config.toml
num_attention_heads = 10
hidden_act = "gelu"
norm_eps = 1e-06
init_std_o = 0.0
beta2 = 0.95
warmup_steps = 200
decay_shape = "linear"
batch_tokens = 131072
z_loss = 1e-05
Each number is 500 + 25 x the weight over its row's rms, rounded and kept within 0 to 999. Layers, rows and columns count from 0. Numbers have three digits each. The size before them is the row's rms in percent of the matrix's.

# layer 4 MLP up, 2560x640, rms 0.105, rows 1716-1756, columns 80-159
092:526534482511501493526493564565476477480524518514512497473533504521440494502520537512521490483479476504506458496495524482510501467538437504469518537512508497480452508491505503493533552508466506496468500518478478505518520491497480500484513454
100:496495499494485525500466468551494471500509452534541545469492503513494486489502449507491519544498500507497503510536543512517514510527469482547517489496464447494478553528494507483526491459479502488506499460513526501517524503469484518481481495
095:469517503477486486502482478530479491494493457519499490487495473468519474515458477504503494502520518448537510464523509462463465508499500536501497468532475495499517457471509482509483518533520491514487455513483518477545483523521527502487518475
105:499504475451510517482507506476485494465498502464536491485462523543494519500500484481456452468497516484484508512544494493474497475512518496521496504512541515491514525510477535478487516519495469526512496502503491508527498495540535544486479496
101:510477527461441455505494468499493503525556499488447515544490481490481518469547492501516562484462546547475501492446475482498459506505540470491485491449512513475506518448483497520523482497490466494487547471507507505472504476527514477469467485
105:495483495495504476453472502520522497495547499496498476514508511489516494519473502476507532549487453498478518528493500502507481513511484505496511507516478527507465473476559491483539544498462531478495505495492485498505474513433515465485469514
103:535459494506471479521476441487475489498521485483522489480507500485487500506434481503488524477483493490453502484470465480486485514469555494472491507484446488492485514508523549483491494496488491483531489489522499504478533546480510484504528471
102:465482544494503523448447470477495519497496472473544516454503458488496458503523491495501508490489495473491528465481514487492500515506516511451489583497517511492512533489500531500499497499514487487491512535485473490489448511496465518466515475
094:499537540491487475491526515501473507474498503496465494504496465523500484491468500480519462535474530502506516471518495533499501504464492491497505510493504469504517516484505502482511458479522524477508506485509501443550504486531504478514522505
090:483499476515481503429509510516508476498521511513506540491478493519516522532480494494502494516546506507501477494505479479489518500494479497480468494528500494499480508520495492500524533492495478517475532546521463513519510507492516521502442510
105:466491509474502512503529440483506505502536511504522493506488504486488542509522505485507493459465485480504480507479463534519483501518514499507533477457496487492504501525473511474506480474479514524517478526484503431536494493444515469525482485
100:513540518519510520466520524494487462517508542469491490519496510519472495457491500461475523508528511477527487476521501508430503536508500502520467513475460500497475447520473488524503489465560497501492526453457495519518474492495480468441486485
101:467504519478484511506517453531513476523477511449499517528503535541480507547525498492512521496487536509518512464528470509497486501518459486495528516523507473473458504469468474527548475528484486492491536508469530527450494456544523524522485536
100:517517484500518492497494484485460492479519491479527493498475489463501449478512504504497537539504499537499507490477548466458498504529561498517460522527512543517491525503481472511508515491448498461493530494484498500453505500534496484519447549
089:526476514525509526481540502515476473493498461472467491468503514554539496501493560528515507528473497523508476466535546467458495465469495507500514509483514455511494450523494525524510504469486498541495511499506519479543483540553501494525493514
106:517517491529493521550471485509506523483507468521500509556471482513483503485496487474523454496523505488500440448499452510519539487456457481488498496495534571470520437520506521488443482462491482468468514522505493520454498499500512457552473528
093:565502525481533527484510511480493513524496529518526524471506524520484516499504472492503529494504492491513524550508456491470458508531494517476482523541420498457490460516509478480496495524516510510505510520502536496478519491537513518465541512
104:486470499458490521511496495500516528503497496487548506494492467460564477453482488513464513530504517507516519542465535475503503534533489499513475563485516501508506519498517548519468477550524508466488495465513487449467527526492504486529542479
098:490479478525534494521480534482493495512457522504506512499492461487514527530523550468438478494483522476480545510511491414541469514495489492474499482478454503510497481455518503509506507456462524497513486521500477443473515488468491508520498537
098:495466518467453515526526474501502486494490511485483473447489511500517495498479503486465535517497437471482480549479522505489534495518503524482520497507510484521507479508466464457536543478556527547524508515509486510482492459470478491442489490
105:533508547516454503485535497494487508461515499507530479519479490491429526528490460475495473504505519478517506449502528509494535503518509503509477539520504543523508544532490508472459516514505497541519507528507471503503486493500495522470497500
102:516476495494510470497492505484506502522491423500514486473485498485517489457481531510493470505543501516538436524521487508520523496523500487470493488497438452480502458473473481543502479505514494502476477476498505523531504538486532464455545557
104:551459515468507486485536508547500512507535483505470494496495515467473500471504514511491488522508464511523474468547492490509462527499489519483472540456482515486512521488443519490478504518500496479462516525472497503469506476500495450474441538
094:521531513522470581463513487488490489487495455534479479513469531522500511506461483479461542490482464539505484528509503492502498487524516528495532496522502541513488474499493510518459471484485519517527486548563504520488490510504529470541504495
098:524546501550521494507512494456515463484473486491517490513508504494462511478479499553446489489500466489465500501489505506450517493524497500498499466487514504494500539479512500457520490484492504503467503453507512509523474538497489492532526497
099:520531464531520500513467502473481498498513548516527510481515496553522526512508490496498482510509496477483454494522462491545523456471498527509506469509438468524513517538481520521497521523463523529507491501503502529498473497508504517503532516
102:485510565525484514506519454524529517513541449457515486562492506475496562464483480487507500479488534516480512510492495465536441476519518446544541510489440445486486471486533515482494495491538502466473498503539481523487433509543524484540490503
102:444472454516475484496517445496486481479480515473489475455467528466505472527484506495513525529507504500523452518490504478497490436484516476504506499510438477476481490488524509507506499540531527468479477542507498504509531508471501473486501514
102:442498532495527462448477511544528487506528532484501501459481510514488479514499500482477461479470521509529514521483519542507535510499525602503492529507505452539482473478507521504478490501515523470511507490502529479544499515497512508475532493
096:523500496500451524497497485493490483477466480496488505502529516569475511512500459500503475533477471496496500500494458555507492503513526513522496518475492507458500504494485529519540500499494513489523453495525525450493482553486560521465501462
104:488470473534511473483514520532535491493486518495500517502495485535570472463492477439525498508551495494512495478493544492485476494523477496508535521492509509505551508496471507532480464516525450506511465549474513501532496491512457482522457488
104:505500556491457513478528465511498493460515482462479530488503465490531528500550479447498512525509533537510465501514503461496524509512503525490538530527473534516490477512505493556501465482471535513492522487452498518456511507517498465530489485
099:456497470515479514485480489538503497475495501524498493453507533537510480511510502495544547548483505488531501514502481542483550506508497469469464523519475530525508524532503527512517467520535504451517531505505485472502511511520484520496510467
087:545514475494493543544491521472523472465487505556535497467494505511526530502485482500527503481457510503492497479504518457522487487468527487507508499492472504497501526489504514496507495488471514513469463529533537485525471498499494490542470502
089:473541477480517512506496527516501513515496464473491518529439489542541495510521516459504486481472510497483508511481520491496553453575499497507515507466542471462478492489487520462534493480487445493466514477460500471495460482549474459467552488
098:451498474536494500460463530475468503501511526492519537509512489523511476487535482498498564526471513515490519480487477469537485499521495475471515491502482479524490510484504459471464504476509468483502493507504487535471485560469456490487498489
094:470523457467541556534491500462493526471555490493505530526497513540513585483507467496482446445505455497536519502540476513507503455524548456516535511469472516486484467470522496456540481500512484458469460485455512483505498517469526507507501487
101:516455506471469476536504536508450493501496492492537519561477509482496479470540496485469487491518545515436553522514498444477495514479450520475538505550517511500477478501473540535459514455537485467478482528495477536510480508497514458520476496
090:515506502499544486513500500502494535516516524481492531514522512526514569569503504501510531473484521490518517493484511507516497492530547519487508549489515518507497491506495528522475540520510503537511484509520512538486514512456512468528524447
101:508520528475509483450506495495517497551477508514527491532507518509423466516522490467486487512464518491439504476508471467474458491438460498509497530519467500500500490488452502505493468486499527477462480534506469496554499487463532523493491493
099:504497499491477515480481537498532516492548531465523532510529484495510539531491521525504499485445499464511502515494457502481473471502496505501482505490467512479480494483495510509506444454507491522487532479494507489435525489513504481501508534
# layer 4 MLP down (transposed), 2560x640, rms 0.0882, rows 1716-1755, columns 80-159
092:524501506502536468523506494445507544519488488548500492483538531552489523486504540550466527513509483507499508515477482469509498490469481462477503503441499550490521482498481440501524478509506515486517531522508456555518486486498508507526480496
102:505507476519495536485485502552505468483486506498467533496461470552484482511518530528519539486494524518490540506513504481496502496498506534524458488531508554535514480526511503521493504493518514531498535525465498494501505489519483501530502493
094:497528478499502538506501497443464499465506517523496514474456554493470504487547501497514510487497498491533472539543512539499480505513482521520519524494510475509490515479504482511505497506501463512475547464536494495511485510497491505517493527
112:507495490497470478515522518501487507476497533529457514489459487516507507505529515450526533480466512439519480493449489493487515513525477490509526506480487500480491491465502502534547474484467503509537517524524540484482517487511521481472479543
100:509476483467513495493511484475506514461481516446531500511468511473492491459501506503473523497486519532477537483484508495511495525497497508457531477477499538495489495496523485471489483518523501469533492477509513498498500528468473522494500483
105:508472509505475493501508501499520521507482491506539523511500493513532492494466542501484542494486494523498545506483504529447475523520489516521500505503547498483439546486506526477473543480455478535458537503490490509478528496488513511482446495
102:450483490512505458527520560508502505443470511474475471515498514462517460511492539488483531467511445481496488506478499510470506513440497508494492515491503509441494499488488503519551488497488476519487496498482529486507529507497474522513534501
098:471520474531523532454525471491530446495456459500438460520491515506498517566476480464499499503534482507476533492473487457461499491592511513509508506525531490477496493503519491488493511530493529493489510491469520483500467507486514496494446509
097:473545529506529508510495467478470480498504490498516533486525506480543529541493518497521519478495484478489481513485476528550479511500456465477479506472515502512520472488529526474523489519475464502496523528513436519478495473523499526489549514
090:478485517490483549510476464473528535472502513508505453483525500462480529508490483520513519480489530542557507502508504491503504500511490501434485507488517529485515504504492485492470504513506512479501484493490519513483489480523488524499554503
110:496504514533513494476506530490505494487533526506521486471513504510495492532511513535524504477552497459549478457499486511466502498481491515432466500546492445522495478502528499516433487502472503456506483496461495530502494544454526500498505455
113:524503509529522466507455477505477530522494491483472517526547500485523513485559489523497525463512489505497490493513507520515486493510513521508506491497492476545482473503474510505467520539536505496471491472480516443517543564472471476517483528
101:497486475527516511546535521516511510532502475498527479482435506510461552487517518489494505512477494483474479532499448511507511513500504505508502507520486512526502489510515510494472528439569461492517501492499489491503484507483516494461507523
118:446528499491504487514482491514470574514514505510553462509493451484496511506555539537513483545507512474496481491504508528530502509508487472493466526490516489536508502449488506478503512480503499449516475511492480501503418525528504499489501487
087:486495521507511513511464507467517510480522505507490524519507495486466523511504517497489476509514489472477495486463511496525495522541503497504455466523508520483497492471501525513465526530520499472527517524458498488494512503514496485496483487
105:499460483442450482505507456501518483500494510529528487470526516514512481468505477482529477537530550501483498493523510513486496497541487459513494518513490506485513511507500482492507452509517541456452491481454507466506508478516528514508496488
100:508501508529514502465520514493479536466485472516492482496499485530527502483502524522507522503511487493495509510489506481501507514508542459472493464453532429508514472498464487501518503444526486511524487484513466490526451495555519520506504453
105:536494506465494477500516493525492491473512549472523486487465528505486475532492458518508472510470475482504498518520472539520535486519484498505499484475490508528497468481504470548525558563470467468517486513496452465513449519491509483520468474
093:523498498526488513550510512485535488486487501527453529492474502491529458507521492506520493485516540459473507499495516491512519508518542512485511535492510492487515535469474453519504534506505498478501514509537523494416503471503494532530537500
093:570489523486538512483556512490474493509473513509508518534441471448491515466509458494505493469491439488537491533506475467544489467462495482503491481495531526512481525518476511541489493501457492506500490517511487479493508499503508535492521564
113:528501515505520494496485486472516461480542514512497505520485507460485534534507483508499525504486510430511497488531492520511495525465510499522507540538551517506526515494501516518468524490523500554455488555501518508516515471544505517474481460
100:508528529502473484486474480481486451493527538470544487487488504506490551527514485516533474457543449498547504497498476504482491501534477509475493505527485449499499496491456518490568485485494498461465507517505509531532511509528477578488501501
099:530488472476479523467512522479509494523481511494480530508503453532476519518525488463534477499552483521500528529516490475483541472518459471531487493489500505456513491497571495503449519476508498581503497489517518494506463501482493493503509508
094:480512472547520475519491496505496485517506479486513505482497510465461533496495501541521469463473538510502501506512511524475521555482511457456499536488508481486526541444471478485486474531495506505487498499481501509511476486524475526523494503
108:471494512510529509455534513540505481480503521541518484515524481517469482514498544494469485515464511484493497485497486479519529537519459492492496479508509501507493509539486488477522462499493526554440449504485478469476475496502438522506474510
098:513533503521490489484494466500460474505458482508518539494491506472483478480518537510512489511473477483507502512482475460526489477511481536525486518493548522509472508509504512476511475512531500544570473503527528468516500519472517538456530470
106:473529506532503456504482522495507536517507483527515525495500477500492461477491490507542492497493502497481505473499509499478546509518520472518509484461477494523520512482475510525487482487518486459538522487477528489488467513486464487525560509
103:528462504467485477506511477507453495538504510509533466476500493507483500497495524485477483498526458475521498520485486501497496531473492504502510497520479493496525492456479491523521530496455490532443521509519518510501492493518560491533501543
110:494475487512474494488511504549492519516527527457508533484502534478503479506487491484465476489482512452508546506505515536469500541504493532490545518472484489490454497520511512500479452478482468497538499515482502492560453500490502494517480468
099:487498534465474493521486457428535491522519512461502487483488483487489498461506486500514502495472504513548532502488507487459493484495459462480497432482493511482479482496445462472517483473511513483499519474513517497482510453493467512505525486
110:508493442498512497496509488504506496479508495491484576466477512528501494504547508521533470533474472511509534513519463530527475536450524537533527546522478445515522519535528498462522480503443477489432544512513519479504527500492546498505513471
111:502534463468488545507498532491484533498490548494511454454451459537582493495510496500531497516515531525483503470483529493511488510487491469525499499526495518499488490493541493509460485525493482474516502465462571478508505505475493505504542494
094:497445499483507478488495529481506489492491540491514498530532470531503522488491540506472463520491476523500548483522465498547499520494485528510516478477532517462471516483482471463525512525516504493454489492483528500485481495497454522498498503
095:446490542498473426537506485479483485475513540503501515494485512431523471533471502504428498437520491499513523510485521455520464535498456508512528474482487471510521533464530456481492488479511543515525511469509505513477499501523511491539507533
087:510455489520524507578463455488462514507482547523527470506489491525449510511501493517469544552496497509493481473495521496503481528456483540514466535508476501495475529510494493551499525478493510482558500499536536510483526460515500523494512450
090:484507494545490467524501435495501504505476506502535466483506515478491512511474478539491505547529510496488509448491510512499524520486493466490496529491498528489506505501517507503500516486506475484488505509483495513491477510490516534480513501
095:486466490472538510484484500475531487495521495491474459501504502453489568470501517489505520490526514503531492481515439514509533483493505515476478526501523579492530506510519497474548469534515530523510458472552488502475545491456522504495526532
095:489479507516530522486511497490507464488487513510531549527493521493499474503526469488510516524420482480486539489461521484532538502519506498494450482530490510535532528518455469537513457488487488556507511495515546485557500493495487500533551494
092:493510464498504538448497538471489487499491500501498476490514481493520497491498494476527464523534514519531519508497479502546504526490523502475527475501525491483527517508491485504514485477489493484507515506483481526542507483495515529514493507
100:487493445453496481515491509503468517484522474487499519482470508511467476494503444551555510493474537457547511518509493530466510473512524498469434494553525502488570471520510470547479485479452472504475520513515490460491514520480505475463469504